config = dict(
    n_layer=13,
    n_head=12,
    vocab_size=2048,
    rope_fraction=0.25,
    qk_norm=False,
    parallel_block=False,
    init='normal',
    lr_head=0.00436,
    decay_fraction=0.797,
    batch_tokens=[32768, 65536, 98304],
    doc_mask=True,
    train_tokens=832800000,
    steps=13162,
    dataset='wikipedia_en',
)
Each number is 50 + 15 x the weight over its row's rms, rounded and kept within 0 to 99. Layers, rows and columns count from 0. The size before them is the row's rms in percent of the matrix's.

# o: layer 10 attention output (transposed), 384x256, rms 0.211, rows 237-257, columns 192-255
# v: layer 10 attention value, 384x256, rms 0.123, rows 238-257, columns 192-255
# q: layer 10 attention query, 384x256, rms 0.113, rows 256-287, columns 192-255
# k: layer 10 attention key, 384x256, rms 0.113, rows 256-287, columns 192-255
o237 094:45 62 71 46 55 38 23 44 33 64 53 62 65 72 27 58 42 35 24 45 42 37 47 42 51 67 51 46 35 19 75 24 30 50 42 99 54 43 36 63 47 30 56 56 53 56 30 41 57 46 56 49 60 53 40 50 79 27 43 58 52 53 63 61
v238 089:24 41 49 61 75 56 61 18 45 52 57 48 37 84 45 52 89 73 58 56 59 40 42 33 64 59 51 55 71 66 63 69 45 39 37 34 71 41 64 60 41 49 47 46 60 32 60 24 54 50 57 50 25 34 63 55 20 60 56 49 38 70 62 54
o238 089:55 55 49 62 35 66 47 57 61 62 29 47 27 51 79 38 51 43 64 57 46 43 47 75 39 33 50 33 60 13 64 47 40 49 40 49 38 49 50 60 32 43 45 37 88 32 43 54 35 61 49 64 43 80 61 25 47 38 39 62 71 74 36 56
v239 090:55 34 34 61 46 42 36 58 37 45 19 18 19 10 43 41 70 63 63 50 31 71 29 36 54 52 43 44 44 48 42 59 38 42 20 63 70 56 47 46 54 42 57 76 76 47 31 49 54 29 44 48 29 39 44 42 74 65 51 39 45 28 80 61
o239 093:47 43 47 65 52 67 60 38 38 64 32 79 92 35 48 35 38 36 43 23 50 43 65 41 39 47 64 62 58 51 47 19 53 72 70 95 47 51 53 54 53 35 44 63 32 41 41 34 35 57 58 61 51 69 84 36 47 53 44 51 33 34 46 54
v240 092:42 69 82 45 71 70 56 54 41 60 65 58 56 67 48 65 71 58 59 56 67 65 42 42 27 58 35 77 69 58 38 53 52 64 33 40 32 19 57 39 58 60 54 34 40 32 63 63 54 40 76 40 42 25 34 38 75 58 38 55 57 54 57 52
o240 093:32 57 44 37 33 01 63 70 62 44 40 47 35 45 62 46 40 78 51 52 78 40 50 60 52 56 46 18 52 55 44 62 38 53 55 19 58 67 40 46 65 54 49 25 45 89 47 55 44 62 39 43 40 58 67 23 73 62 49 41 56 61 51 56
v241 084:62 61 52 58 47 44 49 53 68 57 82 21 45 38 59 52 69 51 38 50 35 49 48 74 47 67 43 49 72 58 41 49 51 47 69 51 65 47 61 45 46 17 58 72 33 50 40 53 16 49 42 35 65 47 58 59 37 68 41 70 29 59 48 53
o241 085:27 40 71 52 36 68 73 44 37 58 49 61 23 41 37 24 60 36 37 50 33 31 64 41 44 50 53 58 47 61 69 55 44 71 27 58 33 46 65 42 51 67 22 83 61 47 17 32 44 59 34 43 59 69 52 56 42 15 55 52 60 49 58 58
v242 095:47 57 58 68 29 67 31 26 22 52 88 48 23 46 52 61 24 38 62 57 47 47 40 71 61 04 62 59 44 53 34 49 44 62 53 48 41 42 45 51 49 48 40 71 61 51 59 70 62 45 69 50 56 30 46 60 64 50 68 61 30 38 56 64
o242 095:41 31 55 33 58 43 54 51 67 65 40 29 84 46 50 32 75 61 38 36 55 60 38 27 52 44 42 49 64 71 37 62 65 44 01 56 47 57 41 86 36 19 42 56 49 55 47 55 59 58 55 52 40 59 31 31 52 58 39 54 65 63 59 68
v243 087:43 54 76 67 45 60 65 47 48 42 49 56 48 48 44 51 50 29 44 28 69 53 61 64 38 58 46 42 61 55 37 75 51 55 63 47 62 44 48 45 50 47 49 84 52 34 16 39 83 42 36 29 40 62 56 46 52 40 74 41 50 65 50 87
o243 087:25 51 53 24 50 70 64 39 51 40 66 51 24 46 34 49 62 30 42 18 61 26 33 46 55 62 60 42 53 61 36 40 41 64 48 46 50 69 63 40 20 55 02 44 48 44 52 37 72 61 59 34 50 44 75 41 36 59 39 51 52 43 62 79
v244 094:75 78 36 39 39 46 50 45 38 54 69 31 32 60 55 55 53 41 70 40 28 26 61 40 30 63 80 47 50 59 54 25 34 51 49 50 30 32 02 44 52 46 48 29 53 50 37 50 48 65 38 46 42 57 48 58 70 70 41 43 65 52 60 68
o244 093:52 59 42 71 35 49 39 72 43 51 47 44 50 28 59 31 35 48 60 14 50 40 54 48 49 71 58 46 26 29 53 57 60 52 74 32 65 58 49 68 35 50 69 58 40 56 45 42 68 36 61 53 52 46 35 38 59 68 60 69 58 21 70 55
v245 094:60 35 46 63 36 30 52 75 35 74 48 57 43 48 30 51 55 51 58 46 78 59 60 57 49 48 42 51 69 62 67 72 45 28 29 21 94 53 49 50 61 60 42 60 52 70 50 61 37 34 53 62 24 39 63 52 36 60 64 76 59 58 60 50
o245 096:31 81 60 57 70 67 57 43 52 80 29 48 56 61 33 69 47 35 90 78 63 41 45 65 78 45 83 43 71 50 50 34 33 31 26 28 58 49 18 65 72 35 37 39 48 55 29 63 73 60 37 49 61 49 76 43 30 38 53 70 32 33 44 49
v246 096:66 47 31 49 46 41 76 48 69 41 27 44 42 49 68 41 72 60 46 57 69 48 35 30 53 58 40 29 63 48 49 43 55 60 51 67 55 65 30 45 59 58 60 53 22 53 45 54 62 49 69 70 47 70 32 63 30 54 48 32 27 44 38 66
o246 095:25 37 57 19 38 50 43 43 70 55 46 72 56 54 44 63 56 31 50 62 49 33 55 58 51 77 58 45 41 13 49 24 39 56 39 72 72 55 35 26 52 51 56 51 55 33 66 37 61 57 44 34 74 41 42 47 38 31 34 61 46 57 79 42
v247 088:38 79 52 38 45 41 53 61 80 32 46 36 60 55 58 30 36 63 21 37 45 67 56 40 29 27 24 57 65 27 47 33 43 66 30 64 46 59 28 44 77 60 49 64 52 61 36 27 20 31 63 50 27 40 73 50 37 45 79 56 45 34 36 56
o247 086:68 45 04 37 72 33 76 22 57 57 32 59 63 97 29 60 42 33 40 41 47 29 54 27 62 62 55 58 26 61 44 66 59 42 49 89 59 49 49 42 59 65 32 58 23 37 61 64 50 88 53 41 47 65 81 60 79 37 52 31 74 51 45 51
v248 092:41 57 47 56 71 37 37 57 39 32 50 41 72 17 44 76 31 38 56 48 69 73 23 18 59 55 35 55 50 54 53 41 54 73 57 48 61 68 58 44 65 33 57 76 58 52 37 50 22 50 40 55 35 64 73 69 44 28 21 62 12 49 43 43
o248 091:32 23 57 41 40 66 26 12 72 46 59 48 40 60 37 64 49 41 36 49 52 33 55 32 50 49 54 33 53 69 63 57 41 38 44 36 53 49 23 46 43 59 59 43 54 26 57 67 53 21 73 37 37 35 57 50 67 25 38 66 46 79 65 58
v249 092:64 35 35 50 73 39 64 41 65 49 58 57 47 86 56 77 38 59 55 38 58 67 59 21 37 43 51 31 52 89 28 66 40 31 46 61 51 60 57 47 67 29 49 66 43 33 49 73 30 35 61 55 32 44 80 51 44 49 27 71 39 27 47 36
o249 091:56 71 61 61 27 81 48 20 50 64 78 41 51 56 40 57 65 43 39 63 11 59 31 65 47 32 24 70 55 52 56 55 62 58 89 70 61 57 53 37 30 49 44 47 61 61 54 34 56 42 64 63 71 39 51 70 43 33 66 73 22 51 15 21
v250 088:61 40 42 55 73 41 66 15 35 68 64 25 57 68 64 35 44 42 76 59 03 65 41 34 55 55 45 54 48 61 50 48 30 48 64 50 54 35 36 42 40 82 56 83 50 55 52 48 60 58 73 42 50 53 24 45 51 54 48 38 31 49 55 63
o250 085:15 46 52 48 31 42 51 65 70 41 38 44 56 42 58 66 28 67 35 23 71 43 34 43 62 48 61 69 56 64 56 20 52 50 41 22 37 34 41 50 47 33 37 40 59 32 73 63 50 38 36 58 42 53 67 40 62 44 30 51 42 40 57 47
v251 086:45 55 36 72 00 82 39 54 59 41 24 76 46 48 53 41 46 83 62 38 49 48 35 55 34 45 48 26 37 18 48 59 56 54 56 64 70 45 32 52 41 46 36 47 39 41 71 40 70 59 30 59 59 60 55 54 31 25 45 60 51 70 47 55
o251 085:77 28 67 31 44 40 44 31 47 64 59 55 44 69 50 48 49 38 42 39 65 34 66 46 32 34 52 81 57 50 32 50 37 34 50 45 44 31 33 34 56 40 48 58 40 32 44 37 63 61 47 48 41 44 51 58 57 62 47 76 30 50 49 60
v252 091:71 40 14 44 42 35 65 46 51 60 44 41 37 46 61 46 63 33 65 23 47 30 35 54 51 65 53 37 53 56 31 35 31 42 51 37 28 31 47 52 41 25 39 52 72 58 71 35 47 55 64 53 42 58 65 84 27 22 47 44 44 87 25 51
o252 089:31 65 58 66 52 45 01 58 34 46 55 50 38 52 74 51 32 43 68 53 49 37 50 51 41 60 58 66 38 20 34 52 64 46 63 51 59 66 36 42 71 56 29 49 63 60 22 36 49 35 58 78 75 41 58 63 44 41 39 74 63 49 58 42
v253 090:40 59 27 63 49 19 60 43 49 39 52 68 63 18 26 69 49 64 31 48 64 19 43 64 44 39 36 60 42 45 47 21 62 31 58 49 52 58 59 42 77 63 54 32 52 56 44 77 56 44 46 50 22 62 58 41 65 61 45 74 37 22 34 50
o253 093:70 22 53 54 42 59 51 44 54 74 31 47 52 62 57 40 75 37 53 56 48 76 50 34 74 34 49 79 41 50 44 56 55 32 38 28 44 41 60 69 50 53 52 66 44 38 64 55 46 54 61 48 44 61 51 53 66 42 34 30 54 53 61 67
v254 092:56 53 68 34 30 56 37 36 86 29 69 55 50 35 43 50 33 49 34 59 37 57 43 40 71 44 82 54 50 33 41 63 73 44 41 54 24 53 44 47 39 61 55 52 12 43 41 73 62 53 58 80 72 37 48 40 83 15 62 56 59 67 49 49
o254 093:64 55 31 49 64 57 55 35 61 29 38 25 32 65 79 43 64 34 50 53 62 49 53 34 33 27 32 46 40 44 30 63 61 55 72 13 49 86 51 19 34 85 68 40 52 77 77 59 44 50 38 51 59 69 39 50 38 63 57 58 47 39 67 38
v255 086:66 57 37 52 61 25 74 48 38 46 48 46 40 33 55 73 21 31 60 35 58 47 42 44 49 21 76 59 52 39 44 42 44 44 62 51 43 53 61 50 60 53 52 28 54 58 53 57 65 52 42 59 46 62 49 86 59 51 47 49 61 68 46 34
o255 091:44 55 61 79 51 36 42 43 60 26 61 34 41 43 76 55 49 43 55 57 68 42 38 46 68 64 48 27 30 37 46 66 81 59 65 00 64 47 63 27 60 62 59 58 42 29 46 47 09 39 69 41 37 64 47 59 43 30 39 40 83 32 55 49
q256 071:51 63 40 53 66 57 77 59 64 70 42 25 46 50 56 58 31 46 67 65 49 56 19 47 61 30 64 78 35 70 58 52 64 58 50 55 48 54 68 55 55 47 48 70 45 42 17 46 37 65 60 34 58 68 29 73 54 45 64 33 39 59 41 72
k256 080:33 23 54 68 55 75 44 26 26 49 41 30 64 49 40 82 38 41 55 72 69 47 35 59 43 66 53 60 38 23 33 57 63 15 47 36 30 60 48 65 69 52 32 61 37 41 54 71 59 42 35 53 35 37 53 32 64 56 30 65 55 65 53 38
q257 136:66 61 45 31 38 69 47 49 53 43 78 53 18 53 51 48 60 69 68 21 49 62 20 51 59 85 60 53 33 50 45 45 52 31 77 63 60 43 57 20 45 60 70 55 39 70 66 63 47 53 41 19 46 27 52 65 63 62 61 42 38 44 54 60
k257 066:69 44 33 79 41 57 40 38 63 44 41 57 41 43 46 58 42 23 36 38 57 32 80 60 61 46 71 57 45 37 49 34 49 35 48 47 51 54 53 15 43 72 59 56 57 51 51 38 70 55 61 39 34 49 73 65 58 62 51 49 42 34 41 52
q258 139:65 58 65 40 46 69 39 64 75 39 51 51 56 49 70 55 71 64 39 33 60 38 46 62 55 70 48 34 53 56 56 47 26 47 58 99 71 29 68 15 48 70 84 48 57 68 59 63 48 36 64 18 50 22 19 52 45 44 72 47 53 28 66 59
k258 055:46 35 24 69 47 56 49 37 36 41 51 72 54 43 08 58 55 21 74 64 44 45 65 65 48 63 63 62 61 07 40 45 59 37 41 12 58 76 52 61 51 74 50 38 32 45 55 53 66 44 27 50 58 64 82 26 57 89 40 56 50 61 35 21
q259 095:49 54 36 49 28 41 34 27 28 64 48 35 42 25 29 71 52 52 21 40 67 44 71 44 56 58 67 24 58 42 56 62 48 63 33 48 55 46 69 40 44 34 46 57 74 66 34 52 46 51 68 48 52 49 61 52 44 51 34 54 67 38 36 42
k259 094:84 55 61 28 26 40 61 56 45 44 06 64 57 65 39 41 39 61 36 33 44 62 76 33 80 40 54 40 79 60 49 40 64 57 53 22 52 34 47 23 55 70 41 51 79 47 62 31 50 56 80 75 51 81 42 39 00 48 38 60 64 22 59 13
q260 100:52 56 52 55 48 70 76 51 38 54 44 53 44 43 69 55 67 77 46 37 37 48 32 62 47 29 69 53 62 57 60 72 44 53 46 48 63 46 62 32 53 53 59 59 46 74 48 45 41 38 36 47 27 40 65 40 49 52 58 48 65 52 44 62
k260 073:47 58 41 65 50 53 26 28 80 63 54 59 37 55 52 34 29 44 41 52 34 70 59 49 65 48 31 61 63 55 57 31 48 54 21 54 58 50 45 30 57 41 57 44 87 57 42 44 50 61 62 55 53 32 31 80 19 86 37 59 48 62 64 45
q261 074:46 45 35 58 45 42 76 62 52 71 38 35 29 36 73 60 53 34 32 46 22 59 52 27 58 15 52 52 83 41 71 46 45 63 34 52 55 54 67 31 43 21 42 33 43 72 45 34 55 39 59 42 33 35 66 52 45 59 30 40 61 68 48 32
k261 132:22 54 76 24 68 50 55 53 29 65 62 31 72 51 63 49 55 81 55 66 37 42 07 40 37 57 29 36 35 74 66 80 55 56 57 53 41 47 38 81 66 42 19 37 33 55 43 67 33 57 74 56 56 57 45 47 66 54 50 52 44 53 43 61
q262 072:53 37 14 41 38 39 46 27 40 66 53 35 24 51 49 64 53 49 83 43 40 66 52 38 37 51 84 59 26 59 34 32 43 35 58 39 47 80 50 45 44 64 45 54 56 59 42 45 47 66 58 57 33 52 84 45 60 68 46 51 64 54 28 48
k262 205:52 57 71 28 64 53 60 45 30 58 48 38 54 58 80 50 45 70 51 62 32 58 35 36 35 54 25 39 57 50 51 46 53 49 48 51 31 46 48 80 77 29 17 61 36 55 44 56 34 56 30 72 47 38 48 45 62 44 56 46 51 69 36 59
q263 092:49 57 44 71 61 63 28 39 45 16 56 56 38 45 61 69 42 26 42 71 27 54 55 61 65 44 42 77 61 29 42 55 49 53 26 47 55 68 38 48 54 66 41 43 46 36 24 62 45 69 59 47 44 43 56 36 81 43 49 76 75 56 72 61
k263 092:38 55 24 57 58 56 32 62 60 44 48 48 25 65 41 31 66 24 42 58 47 79 55 71 42 83 56 65 58 67 67 46 70 56 45 21 65 56 73 65 41 50 72 60 22 65 52 07 52 33 57 39 53 59 34 39 44 44 59 34 40 44 53 81
q264 094:55 63 66 33 39 85 50 54 58 75 57 65 30 58 62 48 53 67 63 44 42 54 35 38 36 40 44 47 39 64 74 64 55 46 56 52 42 39 42 50 51 54 47 58 70 37 60 65 48 72 35 35 47 42 78 25 79 26 56 18 61 44 60 45
k264 094:34 41 49 21 63 19 76 47 43 43 30 15 46 45 59 45 63 40 32 26 51 20 59 53 60 45 24 39 55 47 66 59 66 45 51 59 39 49 44 65 62 72 34 50 49 47 40 48 49 69 30 60 27 45 22 66 53 44 49 61 69 34 74 48
q265 099:50 49 39 56 34 31 58 43 51 58 33 55 14 49 53 36 42 56 52 45 56 28 27 79 35 78 63 69 40 32 55 65 48 76 59 73 33 54 61 30 42 42 53 42 67 31 53 64 76 58 53 43 68 62 55 75 47 24 53 52 49 35 70 65
k265 096:62 57 50 25 28 59 29 41 65 89 55 53 47 27 46 36 51 55 55 71 34 50 52 61 56 40 38 63 51 84 51 25 63 59 64 64 69 46 55 29 73 59 57 62 45 54 59 47 64 34 32 67 42 35 37 64 20 28 38 26 48 30 55 47
q266 094:70 64 38 33 40 50 51 68 54 66 38 34 33 59 52 40 44 66 60 48 53 31 35 55 59 46 53 24 39 47 52 62 52 50 06 45 40 90 27 39 34 71 40 49 90 48 79 66 61 25 23 37 25 64 43 61 54 68 57 61 65 63 67 27
k266 090:29 57 41 63 28 77 52 49 37 55 34 31 54 51 68 47 47 67 37 44 44 55 31 50 55 69 47 53 38 25 28 32 52 35 75 83 66 32 52 58 52 54 60 64 46 37 53 58 50 56 58 44 71 50 39 35 53 33 15 36 46 42 31 44
q267 102:37 36 37 41 50 58 35 66 38 40 53 31 48 71 63 56 30 41 62 27 31 45 54 46 46 67 64 57 47 54 65 52 39 72 59 67 28 39 75 65 48 46 55 48 48 50 29 73 28 60 40 78 44 58 50 22 51 41 56 82 59 30 41 19
k267 099:38 36 43 39 65 64 46 68 31 45 38 39 50 71 63 43 57 57 43 66 55 54 70 55 61 52 62 27 33 58 54 51 58 27 27 50 47 31 49 49 44 35 50 45 56 52 75 43 67 47 46 59 17 57 51 26 28 63 63 44 49 42 48 72
q268 094:52 48 22 44 70 75 76 54 44 27 40 60 83 45 69 49 28 38 30 39 40 42 61 62 33 42 51 48 35 62 77 31 50 71 57 55 63 51 36 69 51 55 40 52 59 36 31 75 39 07 24 42 59 43 63 52 52 63 59 47 43 54 49 37
k268 092:74 55 80 78 32 29 58 56 58 82 39 50 40 43 80 51 57 33 45 35 58 31 48 22 69 67 44 44 46 41 55 43 54 43 68 37 40 36 59 53 42 15 51 39 43 56 44 41 65 47 46 60 63 63 27 31 45 51 66 42 62 38 58 46
q269 097:55 30 64 53 50 51 52 61 30 79 51 48 41 42 48 62 58 70 74 50 59 35 41 53 33 69 21 54 52 70 79 36 56 24 53 65 44 60 54 47 50 61 81 56 49 47 39 70 62 59 29 19 41 33 39 60 64 51 48 59 65 68 35 38
k269 096:69 60 69 35 41 74 55 52 53 66 10 44 49 58 59 50 59 51 22 41 67 63 50 34 42 33 51 57 26 35 61 52 53 58 56 54 40 07 58 49 55 50 61 35 63 58 60 57 23 58 83 71 64 34 52 91 21 26 50 49 55 28 47 58
q270 100:41 42 49 44 33 47 53 59 45 54 67 48 60 43 53 54 58 51 53 40 24 63 38 50 25 53 56 54 57 42 49 65 70 45 47 53 42 51 48 40 25 78 31 47 35 89 47 26 52 70 59 50 71 67 46 32 51 73 70 66 49 72 65 51
k270 101:23 51 62 32 50 63 26 46 46 45 65 69 53 46 77 44 53 31 50 43 49 15 68 18 22 40 40 61 68 43 57 42 34 67 28 77 14 28 64 57 66 46 58 59 39 59 37 57 58 40 40 42 52 52 42 45 44 55 33 52 41 57 46 20
q271 095:55 59 67 42 43 62 32 53 39 34 20 25 43 50 37 47 62 64 65 64 59 59 32 56 64 49 33 43 16 52 65 65 80 54 00 30 51 33 65 63 36 55 62 38 40 50 55 58 57 24 32 54 70 47 73 65 55 46 52 50 61 52 41 53
k271 093:48 46 46 45 48 51 57 49 07 96 27 76 53 50 31 50 55 40 75 29 40 61 60 42 60 36 30 58 65 41 42 51 45 25 35 33 61 60 33 43 52 60 74 63 48 44 50 43 52 76 31 35 79 60 36 46 47 70 62 62 67 35 38 78
q272 098:27 52 48 54 57 51 55 51 45 60 33 40 67 30 06 52 51 34 53 63 21 75 80 55 66 24 50 70 56 46 59 57 53 75 49 53 58 49 49 51 29 48 71 54 42 40 44 49 48 60 75 44 50 48 58 63 56 65 76 39 51 56 43 55
k272 097:52 30 42 40 35 46 78 58 40 17 44 44 51 43 47 33 34 55 72 73 66 45 30 41 36 77 58 69 43 33 53 42 76 33 56 07 66 54 27 47 65 44 46 47 38 53 67 66 36 20 50 54 53 59 43 66 61 59 83 48 31 53 57 37
q273 104:48 38 57 62 66 59 54 62 53 48 66 54 80 46 34 38 70 63 58 49 69 63 54 58 52 76 45 22 43 80 51 69 41 61 39 56 59 36 64 62 60 58 53 29 40 52 43 40 30 50 37 56 69 46 30 45 51 56 63 36 51 44 91 60
k273 103:41 61 25 45 33 56 76 57 44 35 48 81 73 70 41 64 55 39 52 51 59 35 46 41 35 57 37 35 37 43 55 32 55 17 42 31 43 29 44 59 46 89 21 25 22 34 52 73 56 46 67 30 63 58 98 50 37 44 46 36 14 42 24 41
q274 099:60 48 54 60 32 52 56 37 42 49 43 51 53 55 70 21 59 62 50 41 65 30 77 65 33 55 38 52 45 51 57 42 53 27 46 54 56 06 55 53 69 50 54 53 46 59 54 42 46 74 58 49 65 44 45 69 62 50 66 60 38 48 49 64
k274 095:46 46 66 19 35 57 54 49 66 30 74 59 37 41 35 73 42 50 45 47 64 71 60 35 46 29 44 31 38 33 77 44 47 58 84 51 68 51 66 58 56 42 29 65 59 72 66 32 31 63 81 41 41 28 62 55 45 14 52 69 36 34 33 38
q275 096:56 72 23 21 29 62 48 98 67 39 39 66 54 46 50 35 71 37 35 37 65 56 61 88 61 60 69 46 66 32 41 57 58 49 68 49 69 57 52 45 57 43 69 52 40 41 38 39 75 10 34 40 58 52 70 37 54 53 70 39 72 47 37 49
k275 095:50 19 40 60 56 36 60 70 36 16 84 70 59 38 71 48 55 52 75 43 47 34 43 39 54 46 33 45 74 65 63 50 49 68 25 28 51 61 68 44 48 51 43 36 72 59 36 43 62 45 42 34 35 32 64 64 57 50 62 53 34 46 64 52
q276 093:24 75 78 67 25 48 48 64 39 60 47 52 67 56 71 46 34 48 45 36 46 28 77 52 58 23 36 62 59 61 26 30 37 45 53 52 61 21 54 61 39 44 75 66 53 45 46 46 46 53 46 24 61 66 60 31 62 39 69 66 35 32 72 50
k276 091:95 49 45 16 56 43 49 42 55 40 57 45 60 46 54 58 45 34 77 51 52 47 64 50 47 74 47 50 44 30 48 59 51 74 40 45 52 41 47 63 24 37 51 54 45 53 62 48 36 72 74 83 73 57 51 42 29 50 41 73 54 46 68 43
q277 093:37 65 45 48 57 63 62 44 66 43 43 72 61 50 77 65 41 51 46 58 62 37 54 68 49 50 46 39 29 55 49 39 32 21 31 43 47 68 33 66 61 43 57 63 43 45 74 40 52 50 74 59 86 55 53 60 57 56 52 33 41 61 31 44
k277 090:54 51 55 99 68 42 30 45 40 39 23 40 44 63 45 72 68 36 67 57 39 48 36 50 62 42 62 53 34 38 37 45 67 17 45 49 51 61 51 57 36 58 46 68 45 49 40 45 60 21 19 52 19 55 82 32 55 33 82 34 32 27 39 51
q278 094:70 40 46 57 43 29 58 62 23 44 35 73 56 38 61 54 32 25 31 46 52 77 48 43 67 36 30 37 67 60 43 64 55 63 56 55 44 46 49 63 62 41 63 72 50 51 54 40 32 65 59 59 51 79 66 77 46 65 51 41 55 65 30 78
k278 091:40 30 60 50 37 44 71 53 57 49 26 36 66 26 49 55 21 54 20 55 32 32 50 28 83 46 44 41 56 29 44 56 37 37 63 32 55 43 57 29 58 36 43 48 44 50 32 46 65 34 35 43 13 69 24 39 47 54 45 55 34 49 46 64
q279 095:25 72 34 46 50 34 42 78 95 60 55 65 25 70 44 27 44 44 52 52 61 56 46 45 37 68 53 45 77 49 68 55 66 78 49 53 60 62 66 29 46 41 57 51 29 63 65 48 63 60 37 55 64 73 61 13 43 60 25 60 52 36 45 63
k279 094:39 64 68 41 40 30 38 56 67 41 47 63 46 46 46 50 36 51 60 69 43 55 18 66 24 28 38 35 43 65 26 75 40 68 52 14 71 55 57 64 40 39 57 78 61 43 57 40 53 51 51 05 55 58 37 79 54 41 40 63 30 65 41 36
q280 094:58 40 77 39 67 66 11 31 73 49 56 37 52 58 66 55 23 44 58 61 58 53 69 62 44 39 67 65 54 51 46 63 38 49 50 56 61 53 44 70 57 60 58 52 61 43 70 42 81 35 66 74 46 35 61 69 34 57 69 36 37 33 44 54
k280 092:52 26 58 40 41 43 63 35 31 41 31 63 49 43 29 56 62 51 61 84 56 63 36 43 69 39 71 16 29 71 64 40 33 37 56 33 42 30 88 63 66 53 28 43 59 32 55 66 69 64 66 49 58 50 66 73 51 65 45 41 38 62 46 50
q281 095:32 44 70 62 48 30 52 44 43 57 45 71 67 61 59 37 53 65 33 44 49 40 62 36 54 44 61 37 43 70 44 75 44 39 46 57 43 53 37 74 21 67 54 48 48 35 62 53 64 34 38 49 52 43 40 37 98 43 57 85 11 28 54 34
k281 092:55 23 70 40 79 73 48 70 61 65 51 60 71 46 42 70 94 73 62 43 60 55 53 62 58 57 40 71 85 79 94 46 46 67 51 74 48 43 41 49 46 41 25 21 42 57 58 52 49 43 41 35 55 57 44 45 36 45 09 37 51 35 45 63
q282 094:28 57 53 76 52 41 30 67 55 35 47 63 61 23 38 74 37 57 52 65 63 29 48 63 61 90 22 26 28 44 72 59 27 55 30 74 39 57 41 51 48 38 61 43 35 28 69 50 80 29 56 69 60 48 59 24 63 38 62 53 51 48 56 50
k282 093:67 58 60 61 45 68 71 40 42 41 43 60 51 58 52 51 69 39 60 58 42 40 26 68 28 39 70 75 67 20 45 58 78 26 56 31 48 52 55 73 48 72 62 33 21 64 25 32 64 39 22 71 40 41 86 06 80 38 29 44 83 48 28 35
q283 093:55 71 42 47 29 58 75 35 48 66 71 55 36 67 53 51 45 71 72 47 10 40 58 63 50 58 76 59 25 45 45 51 20 48 58 36 25 54 35 41 43 53 69 37 37 57 40 42 39 89 61 55 55 64 45 68 65 57 33 27 61 56 51 38
k283 091:55 75 46 39 45 44 61 89 51 22 24 28 36 57 55 50 63 51 64 35 54 47 49 29 48 73 34 51 46 43 34 64 25 42 51 51 42 31 49 40 97 77 54 53 63 81 43 43 12 35 56 36 58 37 35 39 53 68 32 57 47 32 64 84
q284 096:70 63 48 43 62 57 56 35 63 34 55 39 66 27 46 67 77 45 72 47 41 59 44 23 47 52 66 16 50 45 32 52 75 68 56 35 46 63 37 38 61 43 22 60 36 69 45 45 78 41 24 39 38 55 34 79 58 32 60 44 53 50 46 44
k284 095:37 54 52 27 37 52 54 20 68 39 56 45 56 57 52 38 52 51 26 47 56 63 58 29 52 14 62 28 54 51 66 59 49 59 79 59 46 51 47 34 62 20 47 42 80 25 50 22 31 43 61 34 33 59 53 59 69 49 42 52 65 64 59 46
q285 094:25 45 57 48 51 21 26 71 49 33 60 32 27 28 77 48 48 59 60 63 49 51 60 61 49 70 28 74 72 54 54 62 66 73 28 73 53 48 24 66 27 58 51 63 48 33 44 54 36 29 40 61 50 50 43 46 54 45 47 61 58 36 55 38
k285 090:73 64 67 67 52 36 69 69 63 59 30 51 68 48 39 42 53 18 35 38 55 72 65 37 39 64 48 33 52 39 66 42 59 72 64 48 73 70 70 32 26 66 43 73 45 49 29 66 22 24 50 70 60 50 56 73 28 61 29 42 40 67 32 48
q286 097:41 45 34 34 40 79 60 54 60 58 30 59 64 64 29 47 64 44 56 67 59 38 52 56 29 32 48 35 54 20 56 55 43 58 22 58 38 43 60 55 63 60 50 48 39 61 71 36 70 43 57 51 72 53 59 42 55 43 83 39 75 46 49 40
k286 094:52 45 55 43 52 55 29 32 26 21 36 51 52 35 68 43 47 33 38 55 65 29 36 46 33 44 75 59 54 59 76 47 51 47 27 09 40 57 49 58 51 51 56 27 47 41 42 52 23 71 46 31 68 72 48 42 44 75 40 84 62 42 25 59
q287 092:58 40 41 55 52 79 38 56 47 62 52 43 49 40 38 51 43 39 40 48 51 59 84 54 60 41 32 46 48 28 50 65 63 29 86 79 40 42 50 57 47 60 33 36 30 40 37 43 48 40 50 63 56 69 26 54 26 79 67 42 41 60 51 82
k287 090:37 55 58 59 32 56 44 44 35 34 46 41 39 44 25 46 57 43 50 46 65 25 76 51 64 31 62 49 50 66 26 65 29 49 31 70 66 65 50 43 53 49 34 62 77 43 43 38 52 62 60 33 68 51 48 71 52 19 77 13 51 36 47 33
v256 101:37 85 72 46 60 18 56 53 56 52 41 15 43 46 46 56 49 58 61 76 57 47 46 34 26 21 50 70 67 28 59 65 48 31 62 42 43 59 59 40 60 44 45 44 78 57 63 31 49 37 30 36 54 41 56 45 36 58 41 74 52 56 79 43
o256 102:58 79 60 73 76 45 54 56 60 41 48 47 50 46 39 34 43 60 53 56 42 28 48 45 49 65 55 45 50 38 36 45 59 29 62 70 49 38 83 58 30 59 43 35 84 52 49 34 54 46 41 57 57 44 47 46 45 35 33 53 51 61 71 57
v257 102:57 39 56 75 48 66 48 61 72 42 37 16 73 32 51 66 26 42 52 49 15 57 39 40 37 49 73 61 26 44 53 45 72 86 60 50 41 74 34 45 25 75 42 49 60 39 31 54 39 65 48 44 45 95 56 67 66 25 35 80 27 58 78 46
o257 104:61 62 59 39 27 42 48 34 49 37 47 43 32 18 25 52 57 55 81 43 70 22 62 51 47 76 26 56 05 59 45 30 52 58 48 55 36 46 49 47 51 43 45 66 49 58 45 53 54 58 57 25 64 60 08 62 73 51 33 54 44 72 47 60